Weights of a small transformer language model.
Size: 11 layers, width 256, MLP 1024 squared ReLU, vocabulary 3624, 10.6M parameters.
Architecture: rotary positions, no biases in attention or MLP, normalized queries and keys, capped logits.
Training: a variant of Adam for these matrices, 662M tokens, 10094 steps.
Each number is 128 + 24 x the weight over its row's rms, rounded and kept within 0 to 255. Layers, rows and columns count from 0. The size above them is the row's rms in percent of the matrix's.

# layer 8 attention value, 128x256, rms 0.0567, rows 13-25, columns 192-255
size [101 103 100 103 109  99  95  93  94 100  92  96 101]
[[105 117 132 116  99 144 110 146 124 121 135  93 111 149 139 115 103 131 144  78 178  93 138  89 141 135 120 142 128 149 114  87 135 128 140 121 131 140  92 100 126 141 128 120 134  99 123 132 136  91 121 148 136 113  81 151 134  97 153 121 139 119  96 168]
 [165 103  75  90 120 105 131  89 136 126 132 172 121 117  98 162 138 147 165 158  98 100 146  99 108 108 161 162 130 169 161 121 118 115 133 121 157 135 113 169 115 193 146 155 126 139 117 120 122 105  95  94 142 116 137 166  94 111 139  71 146 150 119 156]
 [119 128 154 140 127 106 150 139  92 111 124 136 160 155  97 148 158 151 134 132 135 115 103 128 201 106 106 127 125 121 138 127 182 161 152 153 108 137 125 103 110 144 135 126  99 120 149 127 129 152 131 142 113 100  98 103 146 156 116 118 122 108 175 167]
 [114 138 130 100 157 117 140 119  92 135  87 116 113 124  98 109 140  87 137 109 107 115 161  88 115  91 163 123 102  88 108 126 106 107 143  80  94  86 126 128 145 140 141 127 143 122 129 159  82 146 161 143 127  88 132 135 113 143 103 130 148 156 147 156]
 [143 109 162 119 106 152 110  94 152 161 130 117 161 140 123 139 163  75  87 140 108 126  77 108 141 119  91 107 115 134 127 143 108 153 101  99 167 125 117 155 145 168 120 153 171 116 113 142 141 122 112 136  85 150 138 130 110 127 122 101 146 133 186 159]
 [ 94 114 142  97 110 120 115 134  98 149 157  69 124 135 152 127 105 152 132 102 119  98 153 113 127 129 151 110 116 108 117 140  98 170 141 129 132 153 130 152 120 109 185  98 148 122 127 109 150 112  80 102 107 108 119 110 112 116 120 120  74 110 116 108]
 [141  97  96 131 131  97  94  88 139 149 109 131  91 102 118 139 131 126 133 180 160 138 133 126 123 126 114 174 134  86 124 118 157  97 124  91 152 109 107 108 144 139 120  70 116 120 128  83 101  93 132 140 113 142 114  97 148 146 150  96 135 143 110 122]
 [192  64 142  94 123 142 140 130 133 154 106 117  91 109 162 118 131 151 163 125 133 104 125 103  80 169 120 130 128 122 132 139 112 128 117 154 131  62 135 127 103 149 155 157 147 133 144  86 105 115 124 150  99 100  74 156 124  59 128 154 107 152 107 163]
 [141 168 154 145 133 129  98 145 132 145 131 111 138  62  94 113 117 156 118 127 160 125 103 113 106 120 113 142 160 114 132 154 149  97 162 116 114  65 185  95 153 117 115 106 129 131 109 109 121 138  97 204 142 146 111 153 168  87 149 134 132 131 134 139]
 [116 174 114 125  63 140 169 145 129 130 123 124 176 133 167 132 135 147 118 184 134 163 138 137 125 131 133 126  95  84 127 127 131 113 118 122 138 113 161 108 138 113 154  78 155 125 162 128 135 135 135 116 140  90 156 139 145 109 127 132 118 104 126 125]
 [103 139  74 110 160  96 127 156  96 123 136  83 107  82 136 167 150 161 112 120 109  93 110 172 173 162  98 116 117 141 117 112 137 160 141  93 155 152 135 126  99 110 143 116 104 122 124 142 127 129 181 102 155 163 162 133 127  94 114 113  98 102  90 120]
 [160 143 118 159 141  92 139 149 157 144  89 118 161 141 106 131  92 137 132 129 123 185 173 126 128 117 106 151 127 179 122 116  97 139 126 104 135 143 147 103 107 156 115 150 152 122 126 155 105  73 158 100 113 157 121 144 112  74 114 122 142 128 141 129]
 [143 125 160 103 169 114 107 162 141 129 112 128 138 169  92 144 130 127 115 146 147 130  91 147 124 144 103  81 117 138 113 149 154 140 133 122 123 129 160 138 137 163 159 131 132 131 166 166 138 200 121 114 145 101 145 111 118 123 117 155 121 165 143 124]]
# layer 8 attention output (transposed), 384x256, rms 0.0591, rows 13-24,141-152,269-280, columns 192-255
size [ 97  84  99 110 102 100  99  99  95  92 102  86  88  92  94  89  98  93  86  86  88  93  88  85 115 118 104 105 125 109 100 108 109 112  99 104]
[[140 116 114 186 136 132 185 140 117  95  94 114 173  76 109 119 123 128 114 119 112 111 121 106 149 114 126 139  98 125 162 107 128 130 104 121 113 135 118 146 132 155 119 190 116 128 157 130 124 101 159 149 105 186  79 118  82  84 151 136 135 128 129 121]
 [140 157  85 118 141  99 135 114 111 117 161 156 115 133  87 139 122 133  89 117 143 100 135 145 118 140 124 114 103 139  94 151 126 133 183 118 123 126 133 140 115 100 125 111  94 172 202 138 180 125 143  99 160 126 186 114 144 121 154 151 189  95 105 109]
 [116 162 108 154 146 127 133 138 135 123 124 128 159  93 122 100 130 112 135  88 161 140 156 116 153 138  97 118 158 131 111 125 140 151 141 124 115 173 122 168 133 102 131 128 117  62 112 132 140 143 139 103 115 156 121 155 153 119 105 123 128  60 157 138]
 [123 122 159 114 102 127 117 102 138 143 143 116 163 147 135 113  87 133  51 129 141 154 125 149 148 136 139 165 133 115 140 135 149 117 113 106  85  98 119 145 119 100 111  82  73  48 132 106 143 152 136 123 133 161  76  97 148 129 115 122 104 137 102 108]
 [169 141 131 119 109 170 102  74 102 155 139 119  98 136 118 129 104 129  97 109 168 140 152 151 128 150 127  93 123 112 145 139 158 157 144 147 117 117 168 169 153  90 109 150  92 113  97 132  89 143 149 123 126 161  72 120 135 132 105 103 167 126  76  69]
 [114 139 147  76 106 110 129 125 145 113 113 167 121 129 113 106  93 136 163 163 176 129 118 149 123 153  93 133 137  77 114 128 120 104 153 107 147 122  72 116 110 168 122 113 126 106 146 106  94 154 155 119 102  87 129 121 106 127 120 129 116 149 161 102]
 [155 118 112 144  91 143 123 176 148 114 116 109 122 103 133 122 172 150 144 118 118 130  98 119 146  93  85  77 158 156 139 126 127 127 132 109 100 122 166  57 152 115 103 115 114  82 100 176 156 163 122 157  73 135 119 147 120 119 121 132 103 132 182 159]
 [ 95 155 159 147  94  68 152 130 109  99 164 137 152  93 107 126 132 130  98 125 144 109 134 165 131 117 143 136 106 129 159 107 158  92 133 151 143 134 146 100 200 134 161 116 123 124 112 108 102  98 167 106 106 120 122 107 133 128 172  83 148 140 127 163]
 [103 110 128 155 131 138 140 127 147 127 120 103 120 129 156 148 118 127 116 172 152 150 159 129  80 112 159  89  89 120 142 108 150 131 139 121 151 147 125 115 196 125 100 178 121 145 112 117 139  98 163  84  85 133 145 154 155 136 150 151 159 122 149 146]
 [156 124 158 110 162 104 128 151 122 135 130 115 132 123 126 135  91 134 151 126 178 139 179 107  98 134 114  44 132 116 165 117 132 123 121 147 108 142 127 139 120 131 130 127 135 119 123 123 122 136 127 130 144 124 139 153 153 103 132 117 156 101 174 124]
 [124 114 163 114  88 117 142 153 168 112 123 145 109 114 144 134 123  98 125  83 145 122 138 124 116 140 120  91 127 150 132 129 117 153 156 184  88 124 154 112 158 105 170 103 124 117 139 131 158 147  69 129 187 111 125 137 149 141  79 117 161 131 122 105]
 [127 191 148 114 110 135 109 179 122 130 162  70 160 140 176 128 122 158 125 110 106 135 117 112 144 145 124 135 115 120 156 126 154 135 104 145 145  81 108 142 118 142 157 110 133  95 123  94 147 119 153 119 143 107 108 176 156 127 109 123 150 190  83 135]
 [124 125 115 134  91  95 136 131 165  91 116 126 129  89 165 110 114 148 120 134 155  99  86 182 135 115 124 119 132 149 130 116 107 106 114 125 181 159 127 140 118 136  94 136 120 142 131 148  97 140 134 159 145 139 117 166 149 124 122 130 101 105 127 112]
 [119 105 124 101 100 128 129 112 106 112 128 116 104 146 104 115 173  87 131 117 120 149 135 173 125 103 103 144 156  90  86 141 146 165 123 132 111 181 124 178 146 165 143 130  72 160 130  96 158 169 129 163 159 114 111 160 159 107 125 167 164 178 132 149]
 [105 145  69 141 134 157 129 164 114 154 162 124 107  92 161 146  80 148 157 150 110 169 128 103 110  93 166 133 134 163 130 127 118 126 119 117 144 149 131 113 154 120 110 163 147  87 124 122 108 114 145 151 167 132 118 159 124 141 113 111 153  88 143 179]
 [ 92  85  63 163 157  98 124 142 146 111  98 171 112 146 104 128 141 122 163 113 136 146 150 196 107 127 153  90 122  88 114 146 125 132 118 101 146 112 128  96 101 115  80 159 120 106 118 150 155  89 108 143 114 129 175 157  84 156 108 137 120  97 110 120]
 [123 128 119 124 166 123 114 158 130 112 143 117 108 150 142 132 107 128 159 117 152 117 140 107 123 130 129 113 117 138  81 146 111 146 156  98 115 154 129 132 140  77 116 121 138 154 134 150  81 145 159 136 172 110 150 114 152 145 139 132 144 124 155 149]
 [109 138  99 102 145 146 112 131 119 157 119 151 131 134 101 125 119 134 114 124 140 139 144 143  69 138 118 104 110  78 150 115 171 150 104 129 127  89 143 143 108 135 144 122 134 139 129 123 158 189 162 124 127 117 176 140 163 126 143 179 117 140 154 141]
 [150 119  88 120 136 135 188 107  79 111 104 122 128 105 126 125  98 136 113  80 159 109 113 107 135 168 125 124 120 114 155 157 160  99 126  96  98 139 119 127  95 113 124  82 160 177 169 208 114 122 124  84 101 176 156 135 147  97 162  92 160 122 108  87]
 [120 156 142  72 109 141  70 118 100 128 104 149 132 137 120 134  95 140 129 113 144 162  92 147 116 132 148 139 114 116 106 140 143 143 139 147 120 156 105 118 152 109 121 117 138 153  52 139 112 131 162 131 144 144 100 134 122 114 131 136 160 110 153 127]
 [ 92 140 117 104 112 131 142 135 111 136 142 122 103 134 121 107 125 174 154 123 116 159 124 121 136 131  98 166 142 120 124 109 105 144 153 130 121 145 114 146 123 126 106 103 134  66  83 111 107 168 166 175 136 113 142 171 136 125 102  95 103 142 118 113]
 [ 96 142 134 143 113 121 116 151  98 126  82 149 138  93 132 105 165 127 144 150  78  80 109 125 172  95  95 143 102 139 167  90 101  96 126 110 145  92 115 128 164 115 117 155  99  99 140 149 102 113 130  98 109 132  90 116 118 126 148 130 172  88 122 156]
 [153 169 125 126 106 125 127 151 130 124 160 128 134 119 110 167 121 148 190 140 169 188 134 131 101 113 136 112 159 138  83 154 120 122 115 133 116 138 132 106 152  80  90 128 125 110 145 102  89 164 142 120 138 181 105 121  91 147  82 125 110 161 177 137]
 [101 111 108  83 139 115 144 153 152 101 140 152 122 113 136 131 122 148 137 128 166 135 134 136 155 112 126 157 136 143 149 138 171 151 116 143 169 102 126 108 148 153 111 131 117 110 136 129 139  95 137 116 132  98 132 163 141 117  85  96 172  85  76 168]
 [125 117 154 127 126 132  99 100 120 158 119 145 119 156 167 105  98 137 138 130 132 137 134 162 135 110  95 102  99 109 115 125 124 131 115 152 155 125 113  93  82 114 115 126 145  97 117 103  98 120 135 141 118 151 128 150 132 119 177 120 115 133  95 147]
 [149 135 142 115 122 112 120 125 113 156 156 187 145 153 154 173 133 142 108 144 106 154 161 125  96 141  97 121  96 115 104 118 137 138 119  81 109 154  97 106 152 122 106 117 129 126 133 155 121 113 154 115 193 125 162 145 119 147 126 128 118 133 158 112]
 [127 163 101  88 134 139 144 102 103 132  82 161 120 195  81 148 127 103 128 140 107 121 175 164 155 133 120  99 162 145 106 138  91 151  94 138 147 127 140  76 115 122 170 163 115  82 152 147 121 163  95 138 150  96 120 130 152 149 130 125 110 157 145 134]
 [108 109 108 114 117 153  76 139  99 122 106 146 124 144 138 113 112 112 156 139 130 140 118 103  92 110 145 151 137 128 101  90 139 137 128 119 125 107 171 118 152 116 150 133 117 131 130 174 123 142 178 132 147 135 146 122 102 147 131 141 113  77 129 171]
 [176  80 125  96 127 166 131 171 150 119 138 104 140 128 141 134 162 103 169 165 134 129  84 120 121 100 112 126 178 112 153 135 136 106 134  80 164 113  97 106 173 183 113 125 125 117 114 131 125 118 142 187 141 110 115 115 123 165  90 148 131 125 139 117]
 [106 124 149 114 120 122 132 145 116 130 167 129  98 109 152 128 105 127 125  93 130 115 145 105 145 149 104 112 130 102 130 112 120 159 128 141  85 123 158 180 131 109  98 167 130 111 136 132 136 119  94  93 119 197 136 108 141  99 134 127 101 123 137 126]
 [129 102 100 110 129 105 130 175 131 129 138 108 124 112  86 157 144 154 148 175 115 141 110 131 141 105 106 138  98 149 183 114 121  82 135 144 140 136  81  85  93 160 118  63 133 116 122 146 133 154 125 125 116 135 138 121 145 146 145 133 142 124 102 112]
 [149 123 162 143  83 147 105 112 156 177  86 114  96 101 148  90 120 111 113 139 110 147 156 128 136  86 131 144 162 124 118 112 128 126 119 145  86  84 156 134 156  82 104 121 131 171 130 137 123 149 117 117  72 136 126 158 136 110  92 137 101 133  88 147]
 [118  97 119 157 102 142 154 120  80 167 139  93 165 101  62 139 104 139 163 135 119 130 114 151 115 141 134 122 119 145 125 138 118 149 140 146 128 102 170 142 105 147 124 132 113 164 158 118 127 135 130 139 126 154  86 163 140  95 189  94  95 145 121 136]
 [101 148 115 119 126 139 123 123 127 169 131 136 134 151  69 139 114 136 102 127 146 119 122 200 133 120 172 112 109 124 110 127  96 152 138 122 142 111 162 136 132  87 138 158 132 127 131 107 103 136 101 119 100 110 134 117 154 116 115 119  97 112 114 142]
 [120 121 146 100 166 116 149 120 142 141  90 119 138 118 138 137 171 124  89 112 171 132 168 154 129 114  99 142  75 129 122 155 137 125 143 122  72 128 159 131 140 102 128 119 134 101 134 108 133 111 162 129 143 102 133 170 152  96 112  81 130 117 110 138]
 [150 116 156 121 109 141 146 128 125  85  96 132 126 135  99 115 130  97 102  89 129  85 137 121 149 143 123 121 117 143 139 159 111 115 116 126 158 101 118 132 149 129  98 155 173 117 109 158  72 101 107 104  79 142 110 125 132 137 102  96 111  72  97 138]]